python train.py --hidden_size=256 --norm="layernorm" --norm_place="pre" --tie_word_embeddings=false --final_lr_fraction=0.0 --train_tokens=1360000000 --dataset="wikipedia_en"
Each number is 128 + 32 x the weight over its row's rms, rounded and kept within 0 to 255. Layers, rows and columns count from 0. Numbers have three digits each. The size before them is the row's rms in percent of the matrix's.

# layer 9 MLP up, 1536x256, rms 0.244, rows 964-1072, columns 0-127
101:097107109129096178128131104100176106145141096065103167056119098140144127195174136081166143093098051162123125149120106123123075121100208133055106129158148146061044123135149106139163111089139155095135142156108138077123135132188130112129132128122164155113135139152077143104141113159170131109173098160158109089148150101171144168192158101104116163162213108177151104149167145136155139143089
099:101104136145110129116149105089142134102144079137093166109023142175149183101056140180093059097123185165081174149153142219142128146120096128159108119100126102136125103119169124101131149128144133118183094095162054183132187142130109117198116086140109159123122102142154182076019141103161100145139068134063081173187110104202162165127090134169107134147129112115117129098137115109131109130142
101:112159131142139164062108108074110141076206173085119123122148144159134127082198123118129146094132077109105185111061117090177092128135135135133127139167082098112094162120071105154133157154082148112122162077128141125133165155094100130093153123096134163100078114139126116116111128084144130131141139117113121128196147131112090179128129144080107123082071178200098112116081110130118107171116
101:160144110073131145113121062104127160091112139130185052119163110119070149107138163170140136097111067096127132141096126110154123100140109180200136114136096149157107200149137173115134141140140140069067068091147117075065154092115144095153149065135189124097138074095126117119092178119115171132073113094105145107083087086143134147152144104153137133117084085114101096104119126172095158113160
101:179139122113175129138163093070116121154133088095166223144121155057156121122079135105155126148094086177099093154101142119205072075117107170125135134060152036156096102058101111121076128102084113128167150130112126175081083132101099144139141159144130040132136141109135110168145137150148122139131105129117131093130094101056127125147127119094188150082169094060070159118141117110124175114100
103:131122114174127169164148111130141090154118104082128127090164237145156126094151148201067128169120138142155095134128137150100153099117103138072107126145153131117167131106110154056109075165142088198068148159121102130137162169094098130073082179159152151179119134149110179161125120141165130188072132123158093150089098131153131159124143126091127128137092097117093091120089111100120126115069
097:161090097173126101108160076181175132069123150145067123174127089115124116172144190142114086130156084197147167135134089107127117156098140104125107062134173071146092099122182190125157131140084105065130125125148170112192077152153132119090122150090181174132144156146118133164156154150135126076116070114143080110152155112184126074140123095152123087098113150113129076128112078127150163142158
101:062133143139167102118127141133122162107152175159151122155160144122125042170060134146123132122113115151063103141143123135144139083104103131130157134119166169184197111119078121109118104053097152083060098119101079167113102115163098159121175125143138152125093129090120119113086141109095123141090116153056140116151145062089137124128176175089186140176103087104098095100202185124096098131184
097:172100180144138180151047149084113103068163141090127142100199097140138133103174101105122099147108102150059133147144107136147107123095094159159061136147162123140109194102104178102088075157155071179148101121098142117120176103138212174121114140133114128187133101088070179091080078143159116095128146101176172144113097111198096152104129137168134116161122053138164117135110107132125121131154
099:125129140101135115033138179109161105142078109131148130128133140126176119112086115140072097179106134116122077128164163188114157140168114063106164115094116096085152193179131160113124132124207161073145104134144205124141186097104084144162163126135112142142134111076134101148100164184094132147116162069135145179089119119130146162143158131139167177142122123097162186125170183139089111135162
099:137104113102126151137138158120130129102110101066180123110132151169090145091098118099134161169179161144091173162154091136141152136086074093162148152150175179121100075122131138153196119117114146116126117139099070052117158124089120123147172145122136109111134102100134139137136140163136166086152114093142164158170085134148107154144152094170128168112181188124099129137122122117111108086150
100:134182101149135140111115153108221127074183108143119142135158095197162176104111153104125114165096136095077125183124154092190121106136158140130088137158173081112068141109161166153138143117132124116184058132074126157152149111136122171118129157151129118156123063147069111112140153139105191182113081088078141182156135071154074125100084108128143147165133144179120106163128183145095084190113
098:102147094128155139140202149105136147122134095078125148207085122178120148141140182106128140103107135182145116073105145156117098149136119128099059093108218136157139116112134137147140092106148158086166141148145156100153110098133123082152153145169159124145126092051204099136160159122160156101131157142092133143113100160137207087116137092073147226119109154154146100095179071087160110131096
097:135159090084105123119076128122100091147163173091111146083114056141153140175087140107099176153103172138130121137104097116078164135118153156151164131072164157106149194088128081138189138095083122113105165159140146120154105142156165114158108121176116142120164147139089093135165098101185173190182131103096155105117176155135167107192109066141070116136125122051117108095200139135107098154165
104:183135121082169080167163164124116050047121125105158115105157132145122201089149068137147157104136125116122045023160125135137159168126164102132145130148086121112111131117111117144135078150137131159116124147151120123080131092104169097157144134123130096079109118095113091111123111134136130126131138106110179106143123072125145123109229116077080075219113061119099121117187218094092131106099
096:128149128109166115154139072197129161120115191120135128100102129166126151150128143085144154156194106121091107128082155140092103153113100086138151082134111130111203195122096092089106137134121155106126212098146137091149044038101129117146199082102120171130117162092180162081122130134120133201137138107084095131105090156187096136143102143087105128165129111114115115150120126113002095173118
102:186148053121081154081143146119153096084143127138138164142165119142094144073111154108120073113115129196129079130147152083126129134123136104188138083135124131146149063072128150113125094069115122144113140080193115124141153131091082167118087096147116154115120128146092144134126104141153121105125125126138113140129086141164087120103130135167096159151105144101126107106081123157155107106108
116:115165163098137143187132135099098045182131097082116120141126107108147199113089130129151167143073124173163092141103142117127146132147149148115127108139081101161115185120149117190101115168169088148157072144089133115115138176101113058116081108181169095126115111143162200138098113103112110088099063117090153134076144114063096095105100097108092089170116108088108102092123130095112165109133
101:086174118157157072122156089132165144124130094159149160130125164112145100132089120107065121110131169133107097159135091072129135106119092138117167103068096103108186105160174148169110137095146131128110146154097133126122065113117051183166109115152108140112100083095114102122122107160107093102145152141141172180174189129129189106150132104103149099096115146119108120129110092184149134149141
094:140097102142149178128137086128161104173122112088110104191137067093124119100100096134144125105177183141105134082156088115117179143150144172124218140175131106170072087053130057171184116126167125107168135118125146154095082150158123135138121141131087168141124086068123116130099113167147110139093145120144171161153125119080161105152131106174151128176086147159102172132150121178162092154111
103:063215094087115145098122143105115124171134121099088091158173113103090149118118117155173161103146153153166071145181123140120123145122142057141152101165120102059155129137147127091157105139127140066112116168130124125121160133105142144145120154133168125099129156072160175124121214144096126156123155155119134131136137088130134114112158082155123102139165134162155224144120115146111189132121
095:131158129096100069086131097187156122139113127099143136126166106092192099076120133134153129113087081149126097124145091092133128114132147144129093122039134138137132124169148145092114171094101072144155099107220135109145058057163115104148086159128120124108128142062136109140141121104072091096143142130130052134167131182148153196102142086143171156155120129148134084174113095217129054117188
110:086117177133120114090139133145138100215131135138095057122108125171128160173121162115103132091109080106083078096097198155097134116138119165147094136145053184103183134123143157142123147145120136183184137150125131126078173175138126141140150101185201140178177137120087110153113123097098108103131119172125097128145110097108088102105099132133143116156132096148136119087062222149130123139126
105:139102152166177158138151149106148138127110076153083109100151111118221145144148130122127102150139124188108061107072097147144130199101127183067105148114120119144169139127142126137130187152094163130164176167093125183166125130106070187053114090103158100090148161157124128100140139176129146099136141126213134094173169112124091114176116106138077089178072154147106135133104134128159086165175
102:158128103144128053115114143118158081102136072126150140116123141165166137163056175097162122127185129086189172133094167154144126123133175157150126074118135155135109143111144094183071112103111134166157151156157156129122159137122153130137131155145147104094122123122084094111080118086089113142103111134085110120162091120102109106129093150115170188125137119131151123159160179160119096168153
102:122138121117152182095055185125140195145084129090099114143133156109093152127140051135136127127095148147147092124145110109123149079124123134153110123129123075198165106155124116137129107185109085097161156126076084105130118072131163160147167138159179131152039090106150099157133101126102148083099134075077140124066166065073141117126136149152071135102110172141092103096138147150114168110174
097:090129095127133157128114159120135095129173092106127191157159087124106136080111139153139137134144110177157109110146103110144133176135122157029100115097111107165137106151154196165149097155142126067108085163141089132187121099126191106080125113163127130164125082121144118133140105115127184114179118124122114089131183114105120090155089180155160146155149073110149025113153123133118054099131
112:104144195120138122123118176168116124169095134112152168072132128120129156081147174102140180193120048130077087157122103118117126096150088151159154134065116142099136231104105177145126205095133109145132138139104125149091163138141129119121126132126108108150119148128177142173082127095199129154151113129163170110168136160143155153090098175155076127183101129102115167104137132135142153142217
096:121136151071128113112142157167140108145130131125145118109119148174101176104106146139105197160119161143109071079108127088189069147115119088103059084134150175120152133154164091115106107072078150109122123132097188071122111157116138171138169134096118124142129131056091095201134147143152176113197109219093060126107138166069131170138172136172078083108133177173107095137108065166099100105198
092:143146071092123100110156129089118073158069117167140161122093140136150109128079108118185156123121008110117120120138115180076139147123086082171100094115095121071128129152152158109133112154082129121106183101146094140145157140093210103133128113142162077045162117068166101110179119105083140105122140013141112096139159152128111116153114132138150145083109161154106161135040089125131135186141
104:099126180079190183172123111195103151139139123137143133168179124106216124146094065144098107142133124089156121109159113122157136067153126109073131075100158105111124110145117130123126097117116139108150150151090128165135173146153116138107093094142166106133107131075147182154181124046153105179139118150065125107147161153147162095132106129087195143113169134197140109150170150127068174131113
100:129125126049127214182110117087137118152107119127171147102155162120123134085117130111107097085093021108122073155088077144138139128098108159097154140166168089104164107180132142156136186143101143142148116105131148139138109107161151146142119083147136128141139147164164139143195121140116124136111126096077153111133147116072133142120111135151173103204084129149060115135147086134077115166193
102:090172126124135135131090142125130080164138084126132107060203138049140106172145137130127142151158097134178162156129119145151097108163088187142095129105115107127069147120091131097092145129137093090107122118139110149126076126088104078160089154163110132126161151137080144103119178074114080151087149103194165150141115213108174078161162115063084130119133074173126145117107115136118094139107
103:119129182098128132141170154123164106184104072109109161145099114077095165108193147121148158110151133162172110156071152138083075095101086092166192086125159216144132138134144167155104124119123123142165144123113087116092131156165144162099155159121116152127140153058110128150150091120040143140122152118146157117115209141128148117126128143075122164164106091177127093116135141103118125147131
098:141134151116163110145121153106155145082111076181132132112161059141086187119152106196177107122147102134140140168123128093126102110120156159113125126146144129152134132171153112118056183138157126123126156180159081090153152080130124155119138112154129174134099098141112111155081156144106131136129092103082142097195147091126100114086163110111145102103094090108070170074128154108112067158101
099:088164112085164115119092191175159117180042071120068131113121153116133168120081119171155176084114157144137078139094144093170172131078164135131071115121107110148086107132148108177121180195128140136127083104123091110148166109090127096160109180101146142117119125142107163129147088128159110127144131135092112082142161129142126130156190084161141065176094054159133150159106089113104126183087
107:151172120159158091146157094103162112128151117139133149112177103134126100114166137131119107161153082111066137166148161082123144177088117156092090108108186133159133094166142130133114174105162124159122122153131083188075101169109152102121161129093076198181153204116101167111094074125113105134179145091098059139114162111114147125105111119132139101179125094149126166185154130144168177128170
113:154081128143095178059153108155072186174111160167191122113152109094164114142117111082148053162143115156086078152130140124198132150155089133153087137182122097161171074101088173139091088130164098154179156146131101177142127130064179143127137134210177093146141128102148107165121183140087130122127130145152097140135150186153109158143101134164121148153126058063152096109126123171110085083169
097:090154094173148122129121181083128207157111156107135111098139152067179105095147170122103130086139136148106123100091113084120152099080092109145136123125177058159112133171106090106106088165164153121149076109143136140127098113098107137174108085151155133188090180125158097176146151141107198149151126131078141163151129160120167151093125138224128165138133154151096100162067056132127156090214
108:139114106117188191147172117149080120149060152151118188163145085167105118140121139142123157168073149128145122129112144072079157126151131067118151165115133103159107133117128116108109161087172119113047108104131102105099127138138151107146120165141119159158107155058126197126112152134163109079128130177105115115104119115144164067067105107176173182116080142140164173162151081103145171132163
091:100084150145091199133101096145180133123177098092136128149136116138150086089194164095138156146132080130122186181067164134121145106211080073182173190175118064129097128115105151177141107136159100194141154130181157089145065133122122123072133110079153149119141130181130139147166168124124120146105079126165092123127195131139144082119151080177123132131085085089159129118112140136117141112163
107:106065122097147091138132109189104118173145169131227069198115089102120114125127109158133078109107123120122154184049165215136116121154107127147119128101136090126118161149101185087144035095168134154107148064118093125079098160111114181081100092119131118112111138160087148194108090131073109173090075155108065146122123137085150165144131144069149089128121079213132167149178110152104115116146
099:114105143106203155120099110106096147197073150101112150120148125121116107094138171186076155147105103106128141078117113160077092085106081118144150107113143098079102142108146155070145146159144116118119115106140117074141151201129126144165176146078119150121117132144113136159122100114123191122144107145190194114164087066154134179142107125142152125125123137140075123133071111107100034137083
098:127138167153088097121180076116119117104110144081143124115154086098139173165145143152094077111083089166083121129134153149073112106111075194121155111100184157128101167153153126145083139089104111140125194063137202131105167143171149145098179088091127106123150123140129142127106159093165124185132115093076130143085123103143129142148093137165115110124137171124114173142117139135067132145101
103:102102161097169102154124081132120170126137171205114126115123135184155136162073153144146070133119174116067137179139096141134122150118145109095188204168123075186124117142167100125117092150175165136091057108070135145143163102108108121106114130125141104102083087165176123121068099068107163114140113145108164181125177135075047085096135083146153075134118160095156148111164163114091117123170
104:141072141145098122089155155128069169144078146102116122192065120172102112079108125188096104185121156128159073062153117130187155202142126111117131111121088105127148143140145098083109098145193113117134166132126135106143088097085125154117158158156153041159141106131174166096109160175165073181086098134154098089120094058163109140107109151151147145107099178146117113131109115123097134152087
103:147128082094165103138149085109180147081091159088114127103127110166129155133124128127196128157151145155159098166107094163083138091131157121080148128160120100175135085134102094145155104097132194126233087109114123134112146088118094123102128121128162150117134115161111129138148114124101133119098125092128120172116129133164131089124161130077158109140158064101173027203081123118192156144170
102:110094133133127174137116138137133154158160107118089158129095121120124151057160129165077086110174126110142152112094178055110116121084125140151112082079173187121104063101087118130075184131094132126148124111112085119087146126134139074196146115168129105135098107142133075125124044073188107050136132167137136107093126137117162136092078109054135145127112069140129161137173138153129107154124
105:175129129114157103139081109109089185101162151124076131165158154128129152088119123134112125142157077117136135049132141134142155136110162080101170133092184142132082167094172105133138132119082101088079116101172160111130017116064136122146130140127065042110091152093137106092132098158141149162136117133119147125211151122051150187145120080140131107178090163143130114140093180113117182126194
105:168066158121120113094134156083109155106084053139103114172089126068111077088077133085142135138133156112145160127118094087151083187080105132148146158085123118133168157153138099078121144112151055123119199097128110147168143150109111194093114117084147153087114136112131161157141131163074114155127090168056127124124172143160121129181163082129078120147116115058126116167108114132148105124121
101:165144135123126157137140195181141105113113149129151156162122112202178147131157078138171143181143145147158086107118160154127153120147122101107080065140152151169153134093146116140141112084151113117106054122117024144085113188104126066128197082142096067114132097182158147138116136114117073142156186080201128085066153179094122081110169150118110106160174076163103137136149081176089148156127
099:176135105126143133124102119081157136160146083068139108156137143119117151101061189128158123200127123135098119094132100147127072105116107105144118089121111130133086119099129101114152143139131112144125143069086109160159157104110161144136088143090085093118136148147073123147119091155101048084187150083060133137126147047118155130174114063130165147122100089125086060107138132153036140155129
096:130103114216144140117057091094165136159139119141089143169114122163135109119184118117139127161104151157129118101137071137143084159102127122127175085112126074088165171132122136165172090083165169171159146097160122150157131187166139135069167074034134125117157117139112130184120168145118159169191168094069096201112122103137138107190087095097149096109109092074112161150158103140127109121189
101:139194083132110102098159082048121139121116159122100142099064129121094108135147151094105165142177156114040113102173186123127121129135179089174162150102111140131131115094118158133153141117149113127101146126118143180137114090170124125086098106215122166144106113087178121133089130083188072107127144084124112139144129127138062155109147058196139121179131135114150130123076127156111118127083
103:112192056115106127113089109133135068039138183111086175144112159171157162082136129075153126127138047109146134076125124134090133144114134167095095137123103142121123107134111113159164129167137088089132108137116139147145172092140110131118113110148161153145133098123094128105143082089064126148105152094123110136106163139141128127112146091102138173103152149090126075201174091071133123026199
103:129186116153151147106154154136167126177157091136138137125216084110129123138132143075044093126103160125137152145137111117165133126103093143107099120100105140111145113118117155131117169060157171113096132136068166132123115111116152119158091118112115140141138099124076095145171114131121075161158199195144078101111165135106149133204182067063129093126114148091147125143132107154145139139129
092:066098205120077135142151092138166124098205126109106169105095131143131097134095094106124146158135123122083139145159058193121169165137122094116116122158145126139107170148079175149171110125150121125150155157123126106120130075100117134126124094114129123130083153088146077184132175099100117149136104111154095116166178106117082131150053128158136115116092122143085146182145136129143121101146
097:162127116152143113155148146148185134144187132152091127122095099068117114138116155150108118115120104116145169081099093075079038117172112161141155115154066133135101135151144179112086124149058101113128101166136108167171118152138145161140110143139094164119150192085192084098094117035107106100147080132114175125162255120119094151100132099150123162142186088177164157061144109162096154105153
095:127172124143127113102182149160107119125137130125164108176104142131113171142107096122122153154174110175120167084101133129105104131188099123133172130140126118102134128134162187136072165119057135167094101073125145128111179140106169121133036102085138111095096136198120104144150174083191110168134116135137154117095070147138129203116148134128143117149128114109075176165089173139125104160134
104:163109129098067171125128112113165168105136153150133101216199158135127210102099101109146154161108139146097116143159180139152152117170129163077103084185106135094145155106147133149114110154183204126154084112103124129171141133131149143100153063148161110131115137137167152119085137089127169110057135112085156154176148145084100125118133107158091138058082092080156100073163130131108138126127
109:098163142176093125097147122123114107138132065156115157192132134108078097122087130143137151173154125122127100111083144122082096105140133116127124142129069125132136114141117119135193084179101135098081115100086159169080111117147205107094160159088131061102142137144170165138181130129171126104132146103172128124112173108118136107138150132113133209143116136109107112195169182154059170109110
094:079190208166098209131097115114155098142140150105127149076132133174130158119129161134136164112159137100094102099104105107134070159074104136128116117102137163121114092173173101100117137120097113125095098095141107121150160148109149130109159119128158165202129083142128216156097165096121151149106101129132079125072089135132136158167108146193171133138110143108107101125136093124119101149112
103:150167109047157169135164136131191169143188068137121174196163130098086155128122124159141146121084190164113136160137118116070115131163147132102178142141098111136174060172116128134109144121163102111178144103117145103150133119094118167086124082116103126102107129091148096122103142078101142161022164131153175153189165067160139113163176144099127135142166117124051057105085123162123075120174
101:130099099127149123107120110084124106093082063164130153150142113138118136111136128065153134181112142103158167094119211161087094132146155056163113080169113077213135063133162147060068195167053143173145126104136130109123072104094076103169164190147060153093076144095087127132106191156159155109170162136148099184117120172151107117124134123115120145141115111141128123104139175160138111077096
096:135150097127100106077104110097190188085135112131151132219156134140110144093143118094161144136103100112164125081113164118162130151101160060125097123140132101185151139130132113068138099157187109125156119098141134106107168125183170120089138072119163165151084126113114097114167160062142136132125151145132182164158167115137116112139168044128188084050155134092187119098096113100135078163173
104:097141136135122133139150120100139122163146101092069119140125144093084148109123137140115152150145143124162122141177165154132124097170097099110143125159114098179130174169100107112100129123114218142165155092162204090182019134108069085125104152118182144128136148091136100109137096189148169106172149106148143112114093100158149153106125124149132138124122119130138122115136140170157154055100
095:144122138036176164146081073179106089180195181125135150191136107122145091140133136162057108129170157106104127162113075116130138100129144177122183091164124118108094166113141126172059131136155142074108078077144137125150108141043103123173124037181169054127114108148127138157118138141108145145160158157113144049144074140081075132150100064124152131067178197098138178119127127098089116138101
098:114089056073161132086157179141134148110065127093119138125129064196124093132139128145104193147073070098158124134135116148105145146120087150087113116166079117081079146202114104099169123100121184151169097111083099111133113110093120123114068164105140096136103065146156118136119119066093120126096131139159138143175166134199126096118138131205170096128109165117099099119134197129092122150192
102:158109139111153150092120074104101118151137115136109113108124094079134203087072070169142124112131100160151142127089140148126103106155160156178105149153141131133126130176104124080114183073160151185140123102047160113122110108127178133138073086207152168119120084118128135138115095108121118163095122123143139140114110123135119207093149168066117116138145131104111060162120112163141135090139
100:102134121150122089083171164078108112121108095134070126140138118082152172125129097078101126100175099126160116102147095115157134150144119135160172147105099141134120174036130125132128110110104110163168085138112145125099168210102169104139075108136163134081132162178054150091146157137158128139142121110105165108175172139118105166082120135136157138158128156109130158187138073105131096124181
097:102092145147130105101159170152146200140120089172136131185102165143113127160165157163092075136116115090111133092136159111119058135070116182121201144144133074136099189062117167124136135093123122108125129188130145132069110067131049166143148114143144126113113143111143093037110103125151118163125127118169154124158130168139135157127122151153128121134088104145031122147079161139151122115134
096:123185107145157115095167153197120181082187158151132100155136112137148070131082089136123090122156100137117164111095184091143116133133124126196161133156120085131123114104088141153130160102167133129108095100120084141186169125145090068133124099188145162163125146078153106139105109076072056105090171128115121113134174160203144184179108086092117138134151198133110141160123122108145122115161
107:147162055122135057166104146108059138141147160185170153105133086202184127155120082104159107152048110135104120105194142101108107133098142135133128106164222149106102164178150166110156139178155109115136086170150156089157150051147118133154134137150142108110193115136112140094114108131139173133121166171139141104143132164125154087130104076122118140114148203145145146183135146150158155101167
093:121120151143160102101125140087113111092149124102138189183126164097146123111116100156076166109179181157169082144139135207086120107157083097130103118163145097140196171088127159160099080170142086095161102204163154141107136104143157179117105114096120118101167173154151147130099088132165018123104083085131141161147165174185131126111143189111113129080116108119099106092107055145125105087137
091:178166121105097138157112106126117150136143091163136144101141101149128197141180146072093126120144140103136161099136120105120133096185158120115170112143187134125159160103159120123100156110188128159107195159153128096156103064106122173152116192110117119058163129158160156185137126111130134157144154151155185159140172148119127169103133080104140150115104085192184122043123157109099133071177
104:141122189085114125188144117148148134117130073134122109146112152142150166109113081120163164158117109202103125136130136074119109144083120141177126085121098144155133095136121170143163090064084188193122113141202116138100136114109136159128183133138177110143127113115147059105077061144099051092133093120131099173122185217164120167108175090064175113139107124155149122193128112115138153127169
098:144140107166040181171155144147122098142111148115088157051138164149233135111118151141117115174135086147179124179099136181104101082106065119128089101176150162062126160139145111139104122145173169102066174115161054159184071110087165110120117131122134156184152149113115152118159141104101170108112116152192085144115126151072122112102097153156137160192109069132165104096144087086153143099133
103:154126145165207170141135129135077162127120094173046171156179126120129192136172066099120175190119097141129076138122118160091147153128107100136142159086080147114090188091124090150113133080130128102191132109195138116095158135068140158151136109177116126074153134126095112139152098140100094132152131121126165110149078093117128163097180182066110055166159087157064150136118188076148176115134
107:103140160174082157140098120116141132111124086166104165082136100066154136156135166103117093114158085150165156093131115104110126139167114155127077161148143149094087140083112115133062176183155082144141135113147171200134126093111171153086138116108100138083129192149126189116144135180116120178106150093095133085195189116157129130113159121138136120049126077044103137154152069134101095143087
093:151138136149201087149129146155086147069145091212140141148144134157112149077106123082088120107102090134107121142142132062163119138142173117145147092163171137087146118089115167092177153171110068168159091135160140171180128081111051107096100114069154144191204081100153144159110131128099146113144108138125170125126084109134104116171153150147069139069132161177171087133125114134181109147157
103:135140157157101167075154175046136118131106109112213131080124104166142146062156107114078085131085112162124091126111171171143149142147127177195115136110142155058155118151177107130047128185158103105150133142136086097106078133102064102139150128164137128081126163081089153154130099111109179158220106164131102141098166101139152147096144092110126120098095174135160128185143128159116112131132
106:101096105149133155092133151160145130200125197075152105086160102103168115091099120123093111092093115124105167160111199186176165153136125126158132146132116112138112146089128141088125167099147089135156096151158119143104095220103116137151153126113178108118117113092128102175151109093171092175135138097130103069109074210169154122122132131112110106149088081108056122062140071124119152116180
101:130106134161156174098097084120134151127136108155129142119132080102183088142134104166174152103094147104085177130091100139187146127106163146084080054136167152119111128083164112159084095133154127191130074104132115105109153189162161087115126096101155044147149057115126147086107191107161090118100148122123180114107165120172162106114112144147170140118134105128064173171142117124073133090139
106:170122168129180133148114103152106169166184161133076077120090129123132138122156122135146022154131157203067074112147115116109110116106099148144122134085104111074163041180148149109166094137139125111165115131143092095103138116128120193125127111121121048084082129114097085146103148093125081113158133128144094180146166131126153130151164113133165156055190108151130116156137106166153073168155
097:142046099122091155155171132109126152145106096136139185116134139097100051108142078157112159127096119139179128121139159164146146174147072104159153102151088132119094175111135116133166139162116133143127181067129198073156158132094076159100115180159147069105133159133163074061082165117098105133083173151161214133143180114190126149113156135098133103097156084092164119155135174094082156135152
106:179139145133151153107131092112109153078162078118084167136090175115122131113060143096073107109119098134177181147107147111121158128078087119119171169104100119157138161117161176139165170169117164119086203133126109143123123156110132166111149134162119159136124134087186108127107144166097160167186059138135087082163136137147083163100159186118163121141147094192107102128105136114130080127065
109:161152174172157087136129132143130105158140051105156115152115154132225104143145154127124147110179133129157111111154168132171124160102108071131129149150136070159117119150182095105147103123119161097135109166149135122140112120124104079084089105118141096107105159090176140157090115118130118093110097126105104155113112085104148182126161155096153095168175058116112109110145166166116112054135
109:083123065120109126098092080185126124116165160159133176101132087177166084144110140099128095163147097086136081107086152181089151159149140155116082108157125153122125119149084133122121095133149157120106057149140098083146114142193033064085124123121142127148100113088129123140065121141146107153095176105101192132144155140126140140146136175144193143161125153123072149090128152075143088105070
094:165081143106142178092155086091128149176175115113106102099100140144116119142112098186121148130118085164108066076125137093133109102140144144110151117124101072156172146115146133080107103133083182104137118118159178146121156121138133114134169097086102121182159055166123086163146083118116113134151163142130140106112116166117158170136170161137114142140174172114129106137078098121119080128110
107:151088104196136107123196117087089135156130153146140149091138117146091106160113080107173161182124153133131100201194139137156100139217064106151164137112122129140099145145126131106170074074171027100153170125158098186096078125150185186106126126177149080142148130070128134141174119137116054098104116069112176116185113117116124139134124132084115149171156108156160127113177134143129169136065
106:158156112107141138084166107163120090128147050087167120099113116118132165137143072183139102181125154105113126170114113150129104114155137208184142133181136097143157135126096165136076144076147119145118109038133135065133132087096093122130145146217098086142147115109149143077174094165123141121131169145076102095111085109094103116129114111157099163155165143130128143118133132138111102150045
107:117208110141141151144084100174112149140126143129127181145142125125190162131066105119103150188139133095101131112119092123146121184157050180130115096112102102114133109069049218121137142094111104141120081089134134083087117168092153146149160141136139067181177111089164131150168114154151064092198077126090105195098103124132099136116205131115161095132083115134121107138099132196091091162066
091:134115171133124083128082088147099113146146145161134101169096084092141094131059122101133110084155153072093128085088214134154181091095122129155129171119126064138170146056140124097121093092107185117119141088063083114094136061090098147131143194131114103178146097153125145165153113112152145085149104116055180141124174165125154129134120084113116086101163117147105095168112155129167108141146
092:135113129089119176084138186191186159111114141126137108138129123167141097158115178019115166094172159177168078109103103102179131084084134107142127117126173098118158119113110134111166174145117164132146128090078087086182126079156106057144097133162110085121123189121134166131108134132148134147115124139108150160120177182148157076096109202122085137151143059105111139153128123115143111107097
103:103078138073101127078167107107152158161184132141095090147132138141073110168153084136143091151140107186134156090097114142075117089100151125115162113098163143079121134146166135136107080134166170181177121123128178107170113177144201146104145153128169159124082148114170163082087200148151106041104144140126114127150113113137119113160138087144124144119127094116145161131080094162092137107159
099:114159087157158158171092149135199101152076122128135163149149102130069094123092112133176178141128149085165179129122151087107142131106079170107170168154111153178108148128129136096166142088131174127133165103136147136079104131188132176154112081135156148138165127088097091118200073129078198110103005151122095111161162157105113128135126076145165131122115148142112178104145091151179174141116
112:159112138086178146164096114118162120151112066114095124118101164154070122150165167130186060151086165159171110131126195128142112086125150101188125180117114077142100166152109152146142096189047141123127085130124149123129076162136100128108121093098152118067180107084070112145092132043143182099106140141104180114108115121114116126149155111046091118121046135191148189131168172040154142098103
096:172142117144137086083178144113102136108119109126162129130114101077141148193138133087132103136163155115205100131165078105110110145084108139136101112078168107101127158118133136118167084198136102161142135131140108094186118120094170048178122133109158134120107180138129174158079120157125155080123123087196122139133150161064141144154114112187105126136109113136110140153140140108094128116156
100:104134138202182111116162146124130095128178135100141167112104125132058141169130101131092113034136140113160089158146075176144085116084168105202144098116097123166115124091152157163128072164119105149097097150123152107132102075149128086194128194124144073113102153139099116132066120138119077122131112124138106133118131117149110077095126136216142144093063153138071073152152055121161165114187
109:139092109148088083128105146060154118137111106144112105096118135094151088043148148135096166158127092136144151073147154180136210096190135079160130141142133113174143118094107163132080125111124070106101082126127189104116150075147142089119049135128168146153141123101125099175089094156153086152071133087146152183172126173160121096152112147175086098087196127111129122176112129130090171129129
102:174134075102167133146139160123127172161091079137174095109141116109125144143100106158077085104170160077124098087136147093082124095103143111082094123157163162110113128148123135080066208121109124100111181086097158106178136139096175051135161156111153138148147187082107184130094102222133119067162153131124189113087116061088144153081192151135180104125106130109092165122092151182123105109155
101:208118123093160107147135083101121065135141144121129123188128144147087164188158185122106127114118163129172113097096125142153144172093107133151113067082186157086094133142143181119101100129142141122141061069057151138129136104152097138126105142109094160123127203082156136117151108138153178121122178124150156070177161072107087096136102127107108135094110094132124165142159143143154095118104
095:136148107091159118088147180144095131109173101141117164072123106031095163097075149181138094090149163117123102214077143112140117110111141102119119140122152188060083149104111165137122107128183141103103127129151175138133172162143101138185139120159069164135159127151086139112145156134100159147096107100156130100132091112101172132122161096163157151111140151129130175118126146067168095146133
105:147120108163141081151120135136149201139138128146121143112087176113156154149126095078189186124136144174140086093148158099142140137109167125083188119130069175135192114138110153149130149089129086067145147111072123180106115101173166188108192157134086092084156107121165115137174112140128105134170149136120104156118173162094122095151092161109052157152036136113144199154133176119148109165150
104:196173078125192110163070084133107126089175131142117166154111149183102133113113127155209111118107141105075067150126131102118174133173188082123131086106117091102141123072140124091143097101180098103155092156068158191152147074147121069127164110120242198175134108139136139139132093087158147094129173135093115115148128138124144075142093116121138121109111155068119165074143152162174143110166
108:131131059117144116144164128144161164143126106038173178158133110110073073167113075108118113140157112163132140092144076125151099123119139115105147067098039183203128147111114116098215152089168091126183154129142073083148104126120134095151107158155129133121078168125079122106115133142133118110120136179107124111142142122107133080159097083098113170088114171132104141124130090118145172112130
106:168150123087133108111159177109148120137185145155025130150106181126159075153136137131117131066145148124131077089093110129130098159113171132082109117152149123135088131136106100138126090116124118136128159153102083159162084116107124101151071169146137145167096171123150206135116089194084174028133167154097101055181075082102108098164228090105117105140105117114093173176187113158160145089150
098:121132129103134129126129191171099184089161122146112153135128105200117163100139162112102123126025151105126114172121197121085105118132127091131192133174145141129089071134075174089098143117150140094062117139149177108177119060096147121076137139187163091110131100098077092129074097101119100092141166108079086150152218066127106145045157150128148125156113113176141103169117100121072173164068
095:091111119133123119131076168142101130146087089143140173125139056164077199105083148149121115094158119165173168148121117105124157139141121141184091151117116104136146054151106131157094116138095183131225178131122151140116110072158117176144121181198157170214168095126147142161064145158148091157137182131078167115112113067106112162136123118105164135123087112121187080091079112127126091192120